From a checkpoint of a small transformer trained on Wikipedia: 2 heads of 64.
Each number is 500 + 40 x the weight over its row's rms, rounded and kept within 0 to 999. Layers, rows and columns count from 0. Numbers have three digits each. The size before them is the row's rms in percent of the matrix's.

# up: layer 3 MLP up, 512x128, rms 0.172, rows 263-362, columns 64-127
# down: layer 3 MLP down (transposed), 512x128, rms 0.146, rows 263-362, columns 64-127
up263 098:533533478487463491484529539467517539427565564491497499500458459423511527477473559600486462512423504446534521515484561518488506447562531576468470477455488439545502506518500511499467478502536496
down263 089:409455503551425476494496446532518495540458524515498481464542449506557518497491553589541529437537538436531561524477539537493529531451482528490500491469533487501455467547537501473524504466493507
up264 099:494470513448440542492436522546560524543529475530518539478461590472500508503504536568580566505500530461444519530501533532512497476419474497553474529471492554444478442509459530500443484546455499
down264 089:448475477485479535470518509503456566525503565442534488550501475538543540445475499534470446541566530517475497538492521458449514442511491468456543463520465465453515550459540454464504470516458471
up265 094:515480513499488429497463550484514451488540515418456536492460527568467445505522481478510466501512533564490433526516467440620550431511502531491443519480568504420557504479553440430540489537527463
down265 093:497559485466481461553529542492573474486461458478484538566434556461537461432527460527475536466576585511501503497514477540567481403517479485430521519555483534463478513583586419468528472532499535
up266 093:471504444507508477506495535539426571513566408536452482446494558520527497481517470502478557390532561486479492491540440551538532538553514529558560419536549541497500507514448501523467489505493535
down266 084:446500446511531451480497462540497470505540449519474479440486500559507559492451560405422476514552543498544477454574501443531542526520491513459552533538449523527489435566569577523509470467536484
up267 113:506470491505407468507535473530465441526494526547549549469506509389541525481448564497524518432572492514541530530458547554513533510501473465448517454520473553557425523491523473539466533509549452
down267 108:453479518446486460460480482457502605512543486497496419533510420521509540471482453514474495523498528497491445556540590477445528502551479627499454469512480546526493444461511509524568519507452497
up268 089:525477478471468565475510481463446537502475487475502460492553506485570500471470472487522540473540510483394445547418431539554457517465502509432471475590499480542549473519515481495451473522558504
down268 095:381533571493464459499434486476536461528446471522465506539470469470466545559500569541514530512449490543602506482520562504468434470556445456579526473426545450486481524549489501540429440505525499
up269 104:537475518423458495504493506480541568433539440540487443574564477409464510597519535516501535483434510488518546567479509534504514496544523480469499522379434449589446516514483475534527493483526507
down269 103:495474523430568448439495463421517553467542496499523471580538446433515546501526444435446474513524515466534484559514507499502510537511541542522512526524427526512522542460494489461533468550541556
up270 094:501512477546441525501484528466498509484510565522464549505556398534545411479487524499570433530519497465516461598487488474542445497460435518434469487477558447497571484440543517470502517526563439
down270 098:616512421518465523537556526507526562414467501554430503491486507542518520449515512477543523535561554522493442537501544508498502475474476506446451466493487537523504511531545455506586506496543499
up271 098:534486497542504470428456507523506540506519427458553436462418520427446543487522553596505491535487501555505439537482488469513522483474458532555498516476492493494518415524501456530475457595533478
down271 101:491459415495504473483551496469558463540426543419440502542500530566493505545482410462488465465459524475531540457482548541500429486515577534442484545512501535603453486512502531555484415500498486
up272 080:455452562546506453477532567502518521507476467419550568510542528466544439457523556521541484507567482519527521547517547553574512511540503475519460547514504558465556481439493499490551462465500510
down272 083:489534498547456484515465518529566478443471450477552501503465618494545484462486498433524493522498584495471459539550458498575457507501435474461455490503487506663548532514536494467513492494485520
up273 093:495478447490522468516547465510499479533449476508441457505503505410475506495601417453446516432503519484470510589486456531472471523503486505397497554511506447489454496560517443543500408574514519
down273 091:527453496576499556479437524420551535524486530481547482511454446560552433464504558518494494541421480495555532479450571504440516467494440529541447508564512434554522501450454543490483491432501517
up274 107:511550486511463428482466488530521517513500521483451480507527561487485463499487467465411524484561516518500548468505520484466554578464569546517407475481455500452523496512455490558511557482540514
down274 103:552469549508496512516472492520426498539481576462463511480591460437505532492473476552570584498502530463463466487499424482505460498529449504475479523551468445502558476488478531475490580467545553
up275 101:497545507416463430437598579535552527445511415509494488460512468471478458448489545460505599498428519483405511444550462483526462569491399494528517517464463457566473488527500501501487518519480431
down275 104:493576526523493425522577597434506553511490409545440516482453480452503531428495519536583529445510547517479519501457456478547514538539481516523523435524492574457454456475492526543503453494514460
up276 092:493564466513521424555534470525505432569468421452495506477522526458550497473545503516471479462531552462487463491516486521489540583560528545514486487511432548374515551519537486556456471476506512
down276 100:512482492521458466494519511495502436472483426506518435540413419488461510483515505499482525545525549489466544563543550444509499508515556481396605546475561522557446501467503516444483544496503531
up277 108:531474518591413528496446504533487479501557551546492519459451534519469496448578481495499460437471535506472450459544443434532549443556531482494517473475545463484555576436507473496518526557510485
down277 105:477527514447468455453493573559555430468526524498463561542536466507477454429543498522450508418525456456511509496499497419532475479518504481526499439460530452440547542496542471483557573524559493
up278 089:541511513444458418491488506506440481473596500489469523558538537455496474542492509437429415418518516515505466484525503510501488504541488552451532451499436492505478432531497567472473493511567493
down278 074:554502478493419483505540535551505540448491492526477449578499495489522529474466522471381532477512572452497527542538518551538494485519510544456442513518498518450456501530493548505535456554531501
up279 087:577436497525465520550478552488496518519534478462496499533519508529529509493496501527442438504480501438477490551505510506473539531544527470436443508577428517531404406469557544469619414556531513
down279 099:477476575438445424535522539517535515474480476509544520471504499556394528536472517456531466564513426488505443437529568477473520541444489539472500488543521508466582524499447442424523439509486461
up280 120:608542459553444445540444506602473503449504405517439492457511467518527451535455439522483550510489538472537505547466458489545431536459439545471527466481495512460441425487458492460576477515498449
down280 109:543500522558504447492507520533392497508461509509469462422494479553559484503410487493516501527485532450520490519468495469462491502419415464525539512507552540480464546403451514522551495462481408
up281 095:470419462516463479499434507434502465496468472477486469499480496464531595494558483486542502543502594545469416587426502515471480478452504519547469485470474544499496511537480585503525556501462566
down281 093:486531480567495469477552447513458466561427498473489513583542496549389527452521495515462521448492445470481493465469524565523489429521457510414501471491486460452501499487507572446482454496483471
up282 103:505441514507442521509444500428533438527495498477522559475450545543523556482515462547505429457484494526495546462440551509582500510507481529522456474535417502548489472461490475488490445577570524
down282 110:411550499527498532465507528519554562535460516532441482456484569512435453500451518513488511496501455511482524507509562464566524510439439472496515439479534529530446559424497468486458482554526502
up283 099:502493493432476525475507482540465442468476434509466513504444491480571508521504489455552594472535431519457402477531470471531485543461515522484553484439475506493465496497564449442572518527422532
down283 109:562498474383482453574509514484464515463486537526494556535535497516464546530474523498496535529497463445486393513537497540483478429544461497521557520543492539426462480531462571523495477526512486
up284 099:534506506535524460612451516408440519430457517492474499480529564512476512517493511521535570522496556534489502492433385492479491461548574541515536513460545472558493446478478529516549530491482527
down284 098:460488498510446525500426510438442526460423506536478473447493450464503507476506491482496546508492398567421491500541495478528520455486475509465535526497465487524469485551526448539503441399487511
up285 089:475523581524485422451419489423479527459475533449535539489527547494532500447560486536513526510490558551575446449490495518521434520475511514526506516506535476478540528412478514510486477526483500
down285 083:478535555479551484550472463493567549609472466548474504501542512499497513480516516529499536463552554491528497547512518437451448568408478545606529501529484529470513533524567547495516460458432539
up286 093:498525447517452491493541536462480559513494511514596433497513454533453554519535471544502393483425550493567466453478413531489492495466508464533489503518491504479515436455483504489502474533473512
down286 097:497435442439474507407490462470389518530468599448456526512508512529458543495519481536482482464479552492491479482487494427472545484431503467511481514567544481479535458514486565489551512441463565
up287 073:503525484512514490469484566513514525495480441557592449490457550532452539513518533501532424502525514529521454471481537499576533488477485500503507459553462499463520488486535440428551454488535476
down287 066:523539503494491506501500586531524589497479430482562491510421531497551457521513485470405519509496501516471496462491463544543503501539562487492457529615534456473514422469498505535589503436577512
up288 087:470508519443525462504507551445469542455541420488492495524609494461462437539523499486506552431504562486464517476486507522481529467543511556456539490490500469559524457517544554526530446510477453
down288 089:513539552502483467493487446448531414526516420494468479544443518509540518557502500440519427463531459521475520408506491483414466514535479467566490471453463516490480563583469542481553541550472543
up289 088:482534444513480461462503521493517609464492448492555473481496504580446505523538494560569509466483590541492559547503522414502540472423502586508517477497537497517490472552434491518519554458474451
down289 090:494384500513515532467461563532373525448472488500511452454522484506497471452532465488513556557498502505611536500472556481459531491464505473553470406455506431460534527447536495377496504526484487
up290 095:524516499493506476464528499525538488530470443548543496462396532531540526503547434468488492440476535485489490526466548488532526502550448527484523484456482543451467532568583488470482538543508516
down290 084:490549551465431494497442512501410541492551525566529556474530565493574466486577501520498496462494521487493447454458453452418485478535534488469523537504405424464491395538483550482500509454487458
up291 101:599517506477517536528485526580557470388511521522504442474512514496568485503504459559564488477443504440489477536528465522435469522468488446432438479482463506486402541552466469569486506514459497
down291 104:542502510566578535479437503457486557495517428553538414485550500487517509497482525552589535493509410529475510546549443512480448500519480468511478533518624470438517444533493512534479476425455477
up292 098:537519371387489525509510519514525517551508479518503495541482487440489603506478550475516494526501511462531437503559468541498503496502485568472488459460534531542526469484519566469494536477514509
down292 098:493476558533551487486530504539532482466490470482591524487512529559447404448470472542591543437507479611504514476521449474442559476483535510581499545499514500539512509524505459550507574529469507
up293 096:456461523481449450474540474482506507549476534528471481518529546461491528458530494508464495520559532520493531491496517459537494545576433487550544518466476477532560497401544556495492497515493487
down293 096:453493509475527428437546508464440483470595471505502531496470497620505519536511533507556505518563542518591443540455492549433435541530471511463515473512531514542454480538479449522536480467448521
up294 112:416543508537438510486549534421474542447555520504527504426479490553437536523518473550483570498504561471516441514504430532529487522503539452537509440501541486501545545513487553447435474492445539
down294 125:458517556487450464436438424500514597465464549458550571523570478476529581454477531563520524486575548522511532543438450488487509521440468505436530465485507466483566497473491447542495573537568566
up295 098:490483493510597416422509494472460421437480522532555482434470514494476550535537513499479458491505520549514490555551476514499470600472495529483524420451473524401476484532524474537511516530489518
down295 075:598486503485556420465493483523539497488558515543502496507521557438464470548534487496495517504543494472423432554537545524563449522571520457478508526492489536396505527516520441468543436550537486
up296 097:447510536506519533509484487521480535505471509487519519427466538547522510433524501515499537527568530472522428536495478548528512574486527449463451456499507498526505555539526415479588590525465481
down296 101:580489582534479464480474448482554520480569481545488465534486538415526455502585495448477475478527437510494478450515438495459510436494539534482470524438500437484571444527533546478545490467478510
up297 101:497556506435501525510508435514535483521447378531499503524507474549486533478517534478529529398543539454439449552493508489514552548517485442492502448478459492478500485456536483469491495594529523
down297 103:510519510424547479522483452496489498545519434516537497501503492557485485477514576461499446469524538527475468444497448556467541519475485522512536597572482490492558521505464491535479489414527552
up298 115:525535587555468469492443481465518473518461471534409535473492487490481515558457525512442508392555538448545546479468504506515521495471507494487492454449483437535492468518488411523514527439488548
down298 097:517562522543500550461450520494482500528506556464473541536550504549431522590441593507546482425516464462521525456469469488499520461507583447523445523489479453581518553507479455526458471471488530
up299 102:522504485424484475506466505553511550437527457568505460420467548499484539489481515463505585525562593493469433513498541461463501488573461517483462516526425442491507480529489450426507527498462581
down299 104:478481473518468476505531485459489512483538503457501468510485483488471518473518465430373481501536529514516560465443494433504414503603529492497515510482500521568440521517476543536549494502502513
up300 092:441608585464493450486507528389549540474456474443524496520538614545488419522489457517513499458606463549511471463509498528474541540558513484501450459577550463495493556504511518460494448462462484
down300 104:516486510506502486451447455530565509488543437524546553548467500471553508506511497507480442501540526471559509421467541459507500457586468448590470506448515503490579457498510500539521563511494557
up301 097:523517475503541512490542480531421508472458495492534496581480470407484504574485549551453469476476511557477519496477490436514493510451525474492520473539512553460598486491524525581522570480507442
down301 104:542540530557503436489371452574498492501477480559537514559526489383542513515492508483438483547507563476576475526456482456482461463521531461500474537488496545495458551498495560497532492531489499
up302 082:446563441469515462499505499446471460579544487454543543437506523430512468523523534480560584447523524507496544582481541469484476463473495524480493452506514438445533455547479529555529458562536453
down302 076:540468559499520488478471444586537520474489487472479428520541444456436485564463496523566522474527533582432503483433509455454498544482530490501549483474529510466552447521519512543540514567496454
up303 093:581538522497501533526490528447546496486486489506621608506511430477615498502505491508534477537514484470555440510477578530525496487504540506445520484525551439499469415479529475473506482475538535
down303 085:518547463503585461519502433464477472523537444495463518493568463489557464528462519518559560529525514506485561434559461521461499561449480481507516482481463539518496504535480554440514524387521490
up304 102:504514531472483473483546454487538509561504486527505468476483517495538542476399525532495532456490535496468524536512518475517552495481474563397471503422480521417474528579476470484495457503494492
down304 100:543546513443499526490467443411492447507487527473537486486523501472559571409466555538535521574436511530514538483547515433518551435525527523521481482536559508529472505454516519539463483509547473
up305 100:500419506491431458454474466499537534476473476452508497469474450497488464523515519477494523419532497494492466500525454491503491545517523594584536477488532514537465496567564395563503527511500507
down305 093:510461433511478562473476557536432503525456547461498535525484527552523536504505458499493498500536450534498467457533507497540522463520513526576494503455526533478501519510469448474527566505402428
up306 103:509474506561507449535546547506527542431488532520580536476493446512520476445510435554500444538439508472499388470468451531485482518584439514527545504473490437496583486448471500568537485521507541
down306 097:555502520462450510487507524592467487423496566518512488539557442469512541503472495579499547424474586506551544513467494510511420439509500450551484554500516486591548527416491492475489502543456507
up307 098:505501507545475493452556518524582501451461486500516484489536453460468519478419528473431508486488585476506495515393502510513490462510479553441441561552471464484528510614470397536462480539495527
down307 097:491504494511550558491440473509532400402565554419523531523413476520497466513520514419417470482453583486481587523484468508463494505546541491496536547463535554477614512542452496492480500488512505
up308 107:523524440442417518459474445582492531532454456435557494506503459414559536469487495511498523495527507501490596521506531480523520506527565508538505501453478476472479477505504528511479558485575521
down308 101:566556443500492520529428512465521561571525514421524495492493513439553521468506513527507450569488458541517535541475516489479508499557531516518471517470430547506468502488542553445533508425565490
up309 100:532513554472481504487497431557462535409516451552476496494435438521500525522511474465501563433482530534491474480542491482514487494402454569498481517557579506474484485543487507533512514463572461
down309 094:545526526490562552562478453483415422505471479505475530542511477508532548517525509437483529501420484568449498490548490509524519426470458519563547543531530526511509509489458544491452516464425522
up310 113:421509473490560468516575439392463494513462531485545486472545603554538522409410532470577556472490506472487538526547505452537498448511491468529490498473518504524490446527513460477527488510518483
down310 098:461543497518512441498505492426531536412479484445491477479517586501614467436504544504544490471462517472459510485508534400530494452468503480514535516472530456569486402510522468456479460500545497
up311 098:480515497513490516483519405465526452495499499504456470573571466451493483512441501483568511493510516548538579542521534450498493541497541453534480496452490470502450414505548493536466434502519502
down311 088:494475492528471563450537449502395440520464443533479460568507481548543489494487499468495504453491551508514561481557500573486484535463524468432515537565537444543444526564565517478419501461444491
up312 117:506553560467462504509499617483467559509473492512496482519446509553513502518510535511518528436486495499569507495420514534501538494487534500503486462500562484522520523502406412454507560500499564
down312 107:519526517524503513503515531492447483537471458461596488475511492527547502501508590417426397449534511573491451524447474464419534535516487435481465511519493545470492453525469514486551539416496425
up313 115:484468464495552505541458635461479503500504480459514497483458553485540525454543496522483503491514483527530496510497471502492465471487493495512420553506530478435465512527509516507565559559479490
down313 096:453586463526497508472470576481551435541442478497552500510492620480512509468495570472496475484473421520449502528495504461498528444537491468487439562484510496456494486577532510428536493512540424
up314 106:482522486546415503501548506486487491534519512474509498449435475467523562497530492520523548488495488548510451505485488516462480503497512395484540458432512581474472474569459454528516439549451485
down314 108:575509524580390476445512509526520550541512518519529497493453530574508519492500510506456472542521492518496490524538459531423508487517507422465531444516557535453548468530524405547488425527458535
up315 113:572493535537504513533505549452502469427517512495461552504525520496532470523486469556477463455436508457516444479441462492555539443584492536529558491504490541463581503494479504462529512497478539
down315 112:508564551481442492548458510503549474464529533536510524505471525482557438495481476545439554447504550409501444538520558502462514489598438547549557503473469452467517528541561529417499552477537483
up316 112:540525550538449486459519439495517506492538463531466484455490521456458590488505440509496521535455550504410526507484478502488472591511477473489511461506452515546475441520507440570493484464522529
down316 096:501586541533423487453508536443478416515469509456454493505461531535440564482448414475521523576445516571487520516426537514455512485578536411456532519557486508555513530481521499534438476452479491
up317 097:467503426499483487491466485534524532413493487466470497490507504472534567532403460530484544503594531456546418494487483501435494475525553544491511522588578474449486461479548532546491537483524504
down317 095:561521512508437487575533415443527450525466572517431515495445468459495477446538417487513530498488456571452459501538428535456489500472525526529547520550558559480560514442570557456507529493462494
up318 099:523448449571497510561473502529563548416458516494505493449480507490485492451478538474570460454497436506470508536526498440485537488515473432438510514407471489497540523516527492510512528512492539
down318 115:512494480456551496517484550509496531456416517578523505427532460501477523527542460451527570459511563540414573526576571459483512474452440544501544468446533462425505423451579483478421485460472483
up319 097:539493500501473475443533469598456561490473488513517474516488465424455478451534519516451525480542493479453475556545470406514562510501476543437507459529465532504569443558530515531449423513464550
down319 093:476498489560566513477552500446493560507441581477489468466509462497475538471520530553457512617399426478465502543540490484444490479447457457469555491539506514475527476472548443450391519475421505
up320 097:492522475507458496503431452512507474496503548518547547430513459519519557516477527454555541468522551504535510550472503448613520493444444504500507472533507495484542494506516439544537462528635520
down320 099:510501485529490528511491454482526570533545486511469470451484487466494519481500503517437451470481526579515487458450496568497479484464473486492471454507533460480565599537464453496578560493577469
up321 088:550415483447471503551435543557537470455515488523461487510417486544556522528487477524476506490488522476560499468565538533557470429450430481454462469495500481567452452499554491529589525489538563
down321 090:525567451611523496498445573443515514536421558512477496524482461515478482481516447561505522400500483438477467510482533541587473529483506462532513516516520456503461452485507436527443527484498454
up322 100:512529475574543515495569483503448533496414479479540531509460544457500418449491462547582539503504535474475470494496484490466511472460448497509572433525502564542513511568474412508508465502532498
down322 105:451513495518509461464579480508530452514529419567465486501457575460537482462475500462469494475578550491552547455496506463585579488525449578501538439487495550489536469501477422446470415520531535
up323 085:498475459430457476497486437544492580484503510551532403454469518549532516507536506541528495572557549540461494484544525548523534502558463519531485511537445470510477486473482500503360395512523526
down323 086:548433471521498529483500443495538453469438520523554525478495466514501441422474524480460458523481492486471483419569442420500487511486458519528545489499579470525571526502502436445546525433497546
up324 101:511554506470471579523480477555513579489506483440532524465548518524448566449546480494473476509560482493451434491429526499541527483537598559446517416451535500453548504485437481507505497510525474
down324 102:493484503565528473484416499476508463505541413552506426476503537454507397523565503494493559519505539523581612438459474517506495553431496515461551571428558507473406506531508449521484486542524502
up325 100:473538461592471511568527554504498483446460425464553511511510624543456526538510499537467469480531531500543395549489520504491538467448471520569465510504450468469548467449578492547537507454544531
down325 104:451550589550503457505475515487523503497521486573539473476511626568457480514488456469441424547507514536510472491534526440518516467498495512530461535410473424535416492538487514492504526446507488
up326 103:487477551559555431508454500474478490441479522452511507460410533576471473536558499543552489588494495545521447477460495472464467477490465512530509475521576491506517501451521566512553496544491535
down326 107:460452416488427558503482548530497468521632535497421528462451535554508510457509467493494543524494447490492530499529486460475491500526536495565440551478521505517454525513423457543440573505511576
up327 096:517563539438459524487483477475461506479441502507488505451546573497527512504468518609491521502497470507553511532429459434592539450493567496500555551499530511438564451487483434465498427470548480
down327 101:464484514542450483481488597545534529477498538510427464476475540580478495572499511424525535483510480559552516507455559493523485572535466484490425490474471521501525495526542483471463477470457437
up328 100:488501468493527516501438489505509466535567478545524470519467465462549536495506472484503503436520519452458484507502542491493390581466495511583572433478576484475446429520496485518506500512555485
down328 101:472527473471525510543528497488465486542466554576455441589473502500545554523552474439612465461455449419538449472505549553493460519500524487543530504502583483491514520503489504438522523504500506
up329 104:457535538531469472503456572512566492491496453531619480474515487474544529555494495530533516461524526443501468486573481491482487517453509462503583518517436534561434501454483457468530551487490501
down329 106:445486501492512525467492538546526539472517457469556456492516505540573528578506482502548466592513442476452450494538473489540499483514603548481521506445454493505478475439523470492464510463527526
up330 096:469509463545455460519475505464495441445585510569442446455434507471487519524544476555564541429506552473549471554500575430530497440527502488507465494425469483510463497520537516482470562506516473
down330 089:484538467534490472493481464500524495505468511503530483475460469519489523516506492560538492482508565463489459632507524486470476494491512465434510557430495484416435510528606550453503513533547470
up331 093:511419487515486522601534478493480514457491446543591453420522530531524478468504484476540477529529522410555485552467518493520459501482454535507526462483498499496503489527468428570517476591521534
down331 094:593538455440449471430463495585470483461480427490550551543496522526554453497522471551553531513477522526539548461505497535489447488501536459562554513490510568472500363487422504476556510480450459
up332 094:483488551522472472435493540515541518467464611470479540514559413515448516406489574493518515530478485504455488528482516424520443482535448520544509551463462546458484474531548540512525528573518542
down332 096:415513520532557475523478448522434500568528512509520571475515513472473506431520525450495490483516518475510433488488501436522424514494465477506518427507501468466474503508450490505539506423487565
up333 095:514499505508486476492495538484531508456523444502512555532615487474570464516513493556432461511559501495530498517479480525500526482453441591451501485573493499443513449534511495471477497456569485
down333 097:484590508513423489532541620521533509492423487499458519505499480533555496440501540528493545493510549465520454554461537448548484516527455520410480481449509515470492502488458521487485410474522493
up334 100:541519520435433522450414450565502489524555498503447520497492541443471484444549453583587562440461517500475463449468430516567539462436538532482565532471473497517542473510566410491528484464465493
down334 099:404494586487497511494525489500499458484564494516462534566491567426480532526539502460558514524441468537489503463501469538562486488507481382487506496502554493472575545439431511514481499484448555
up335 113:466526493583446498528508517508452521515530542606470486528421472529491498463523447467495560473508549560494455464530480543581474538525475461453527446405503495476462482533526516498442439464516496
down335 103:470500424510470549500495520566470504534467538484476485484532538510462486517477518518466525534475457599495434425530537531467479458535479517475584515410492531509499509518534525526493457471497411
up336 099:482516450450496515522452598565524475514571548483461510531581514482503536524545564529490456483537499462494503540518577480482426467460472521447426467503538407505461549486448545553454514532533506
down336 105:559486455472470502475520535571544471551512502443459571525527576440460440471542470473472479568556561489402462527547500465581582424505470494528471466499503530489500521475479514513523496523459500
up337 107:563498595504523461542424541554488505460500475493539515515467559457540465525460469516501473540536456471541506561523463494504523410448515515485524510503483458490542442519542494500484472529496560
down337 113:563486489580515462533484524518528501505482474497541496534504555460475502491452433466431526532505449487507472510507474553478507481514533579493451508502504451460566561570451403491463458539534540
up338 089:470487487493419441502573523459504505461504539526466492509520551515508558517522544490585428524469530466508512456443530465477552432436500491514505527491451549545522537482541505529371557444521493
down338 096:489514460518520530511458469512492519524488541480485518524530578498500490465450508394423519508487521460531528530590443565454529473521433511526526477511523446510491525542471547526443431489460479
up339 108:469511560499513449569559491481512460475483514568503534487548517508458432453487519508506411475568496541471442513504523487495489527511487527500545496547493465502515533515533467570509475478520397
down339 116:468458540511549504529515443424496468457442534582499505575534496469425521542464522470509470488536452532468466454492547534552581503492501492547522553483512572517536531479463459505513480474516498
up340 099:469500469500547505605479502515511447498506483551492474501496513530540461479588475525441524460541497544498462549523430526496466522424542554454474496462488511513462487579504526505502438478540516
down340 095:533558414547527433592488442540451462462491503506511471528533496559475435525534530531446480525572578501524427564510431469530501483449550485493437477481431510458474539559516559483493473519477460
up341 108:559484436507550503501523492488582537540499493412463521504413555508526463417507495537461517490475550455509527568514474517553506460482442500527505492470548465444533456514478478595468488494546532
down341 114:499451547456447467583497447479460484556500475494534444522503515584499452479536431493558484469511462486457549537489490514501529481470499477525495592489480513499525527508502432553523573511549509
up342 092:543480459438541467493535483456476488477483532494543545424512531528479454465529489497486511462492540571436470541506484493521551551591526571518492463522491513501521473553517486598535408527560483
down342 090:403464516511486540571549463479498473563565478528484478473482562561526540519473451549487420432530481497485506499528485511568415555536511523447508470491422459504502511550473462492522438573463501
up343 108:458502459551500527504447439542480543479514466547471519472485537536516501470499518459540560428617471548408472567599447490526510562465452482504431500458521466474477467540502480554583445497492482
down343 100:490551518515470509499455551505501533467458456522442475450532439459581535437525501411571516438488510518530421555502512439559480575476560515554499426423470520513489513506529491462487515471511534
up344 092:507387495400489484526584492462546512568556465457512516525529539514461452534485447522496500566512506514475523523461512524549469480522464534487458469559563497495497405514498531523529515465592546
down344 092:510496510476461540498530466455512427463519493448510547488491502453506488490470484552465476470548460515565511495485504523492560505505520529472506563556490544491528542539475561541518530477451500
up345 096:505515467415405465467544548569488526498570503480526492451425441445430546489499548495440531515480532508490503513486496475483501522560523469475481491460418478478429507534512479540590523483511496
down345 094:509504468494475448547503519542466538557482499499515535520491446506432579514497599555484457559487515436503468481403507499523570491526460422559488497536449524414421518493452514469577478511515493
up346 098:526493440499384539455532519518505433514443493438526501507493504545492485462490550567462513465601503485538470502530512498537512527528530461494456544555419437410484490445520478493543459545570525
down346 104:475521499500451465535425480597506476498514471486507464480505536531559472490539433502499572484569573503472482484489507463548448442490515539503486514490500516518426504497472523502501498528515463
up347 100:473509529484457538535536517511505542509542451471510481370407502545458504505506504526510537394522558457515544491489500494554567523566537541565493386522544503513422507510567512499455470501431492
down347 101:528512483431393536471534513547466566453479476467551542461460508523569452453476497504494477458523523459496532522455517500543492502489519569484522452465515473516523499517564483524445460510433548
up348 097:484526563521493494549506468492514504482524413517543434472453587524539482538486483532460540502563474518516512552479482449503523452492584486510505455462509493520443470552505499471525573532399467
down348 105:522477494527446528494502471463444480506476529493500508508491537470520575424547474462497469527479513466526482413470552569485463512449523464495493492597472493564458598530467512504396467501520489
up349 107:529485520484492488469417513510548518410437504515522565420460520493501538542442584496491489502533509487525438521529538543543481446483545411486534477510534497430551512545518528490537522569503541
down349 124:514459531515542518506517465493541532503440475484454500547517443533511484422522500526495452500476527518471596499523547492479486486496562472549410476540493440538497489528506562518496497407574482
up350 095:493478542506514479506516484519533496470466472460564486490431543491457459578494559517572417484422528569496481531496527496486527461462456495515443426478522413528486478536565447538475515528512480
down350 100:508519516487526537539474455482432545502474501493563470556518515523566388412502522451529534448508499512473489500485491514430602478466484528604539498576483509497526483503562549524480514465474484
up351 109:499456540543515454423476512556512506409504429554562573514527552416569504429484580506539447517546478463485497605509546548494496514509490507479454502483472532460531428460507516496551540543536484
down351 101:497507519508498456474465529515556561424452424532552473540485565476566542488517503496571456507564556461508524574517582552553505468484500443490474521476488522531477488476520501546543511558527446
up352 093:473504503504478461492501486526515523538524541562508444515496575565516519443449481461498470496543447432525450497487474491458499538532406560413477471485454493456518464538512473434502491548508499
down352 102:494497488477439510496382501507434526494432533482557485533515517437519545492479537506493493513491553557513595504472519526553532485518482496437496537472506476488539451422562552515520471468499478
up353 092:478521540477540492576517519532498562501530487474527560426517550552508567454439455508463541529596488521451458507464441477493443478494529485521540518534465486502564533431457435536555508468498507
down353 097:480541532515537461512489473571555469462546489473514490452491503523478543473518473516466490551518519499478474467528401519555423524472445533497468511484515409604541496551520496420516505418554471
up354 103:551461474499530491468438566545528529456493506502506469565534510529556535496572498546456498489429462466479522496510508493526451584493495549479491441455406441532495430558443482496577490526487548
down354 101:450530535465467431506487487539531546461550517479450427526480524475575473549476490562531474531551516532474494529463499502485513504532459527450522474450525517475474546476492527554544558517562510
up355 102:516584546449509487439512519461557491480553491510437549503404454483546466532473446481475576507502553437501530467576467530477493501524469502499476459492493535468469505514543501579559546512506581
down355 101:459539577479475484491385522528453505500490507548547563550490489501515484528457451486522464509462424511500548491457502488425497539513416539455531494530494548481565568498424479556524501527458487
up356 096:562491521487454508521477563464539504485472506444498519539480507520607515511519516475534544477467509461546466458482453507449524495526500498528530407462485540438609454477483550443461497523467498
down356 098:474487541565482497524463485496470484559483475481528467439554496512510451485574474530499573498530492542510465482506552569533502414492477454528567473464510510510497464493504431485435493518425517
up357 118:563450509476557453444527469516503522487519443545448565470454484451540525531482454484477513424511576469434516533540458504580462538475535578496444436534586479481467444523474529503543512566513531
down357 095:575479456533614489468541461574517483506532514434484620517450502474502495541530519510489468526482430492533468531477490486614517498449531575456457465490513523489447566476509499495577516466506502
up358 098:477492499479482460484512517508561462432592493539485491420546533514441438477517398451523555526508587465464515495564530503575548540442472539525529464445479580548527474588559503466491579497503504
down358 099:497462520521513417435482553558519447486449468514514547500568485494465528497520512524459561615501480400449507479440452514511492523529439511491518531501516559511540450415459541422439488429518509
up359 108:550557519557453505537454497473481549500521470506504499506543541494494473453502489455470617454487554515436528473459487534577504547515501599532448475489432509509454483507460424483511543519470529
down359 094:530526456590477494551445527480530546531464554451569549558529543413513467482535458475469580528522458520567494481513509576517464503509451531482441520534470609469546587378454513523472543514471470
up360 093:511467517400553508477531580521457456538518507506555470470464515538548538504500525454513522395547533541406518491520528515525504516500464476573506439510468498467520475495461516492534534491571435
down360 091:553509460498518463438458483436523467439503546500479506494447476512508438545470506475465558508488511470559465497540492543478496452499598459505477514488514514498451492480523623503554544541461531
up361 110:521436531530448419500529467501497465449504480534517530532578492447549495510505504499573401509577552463521523525509482495502455522480480488523490472530459510493457495476519492557507474538546458
down361 107:576476482452428455493463478494518458468475415502547537541504458551555517524476542471545561524557492502470529419528527532475499521481539400569501478496546562446513408562457543466450475443509463
up362 094:543487568417467457520443523525481507476537497558494537504475511531507491499510465511446442538489539494511508530449526477550563506540472535489488477503447470433496446546524441544534507546532495
down362 086:503553493446491557488539488492584493485534445482573486448487481434506531492421517486480522493578486441479459487507540488492444512473583506525575531494435454498444462541525474454474467547528483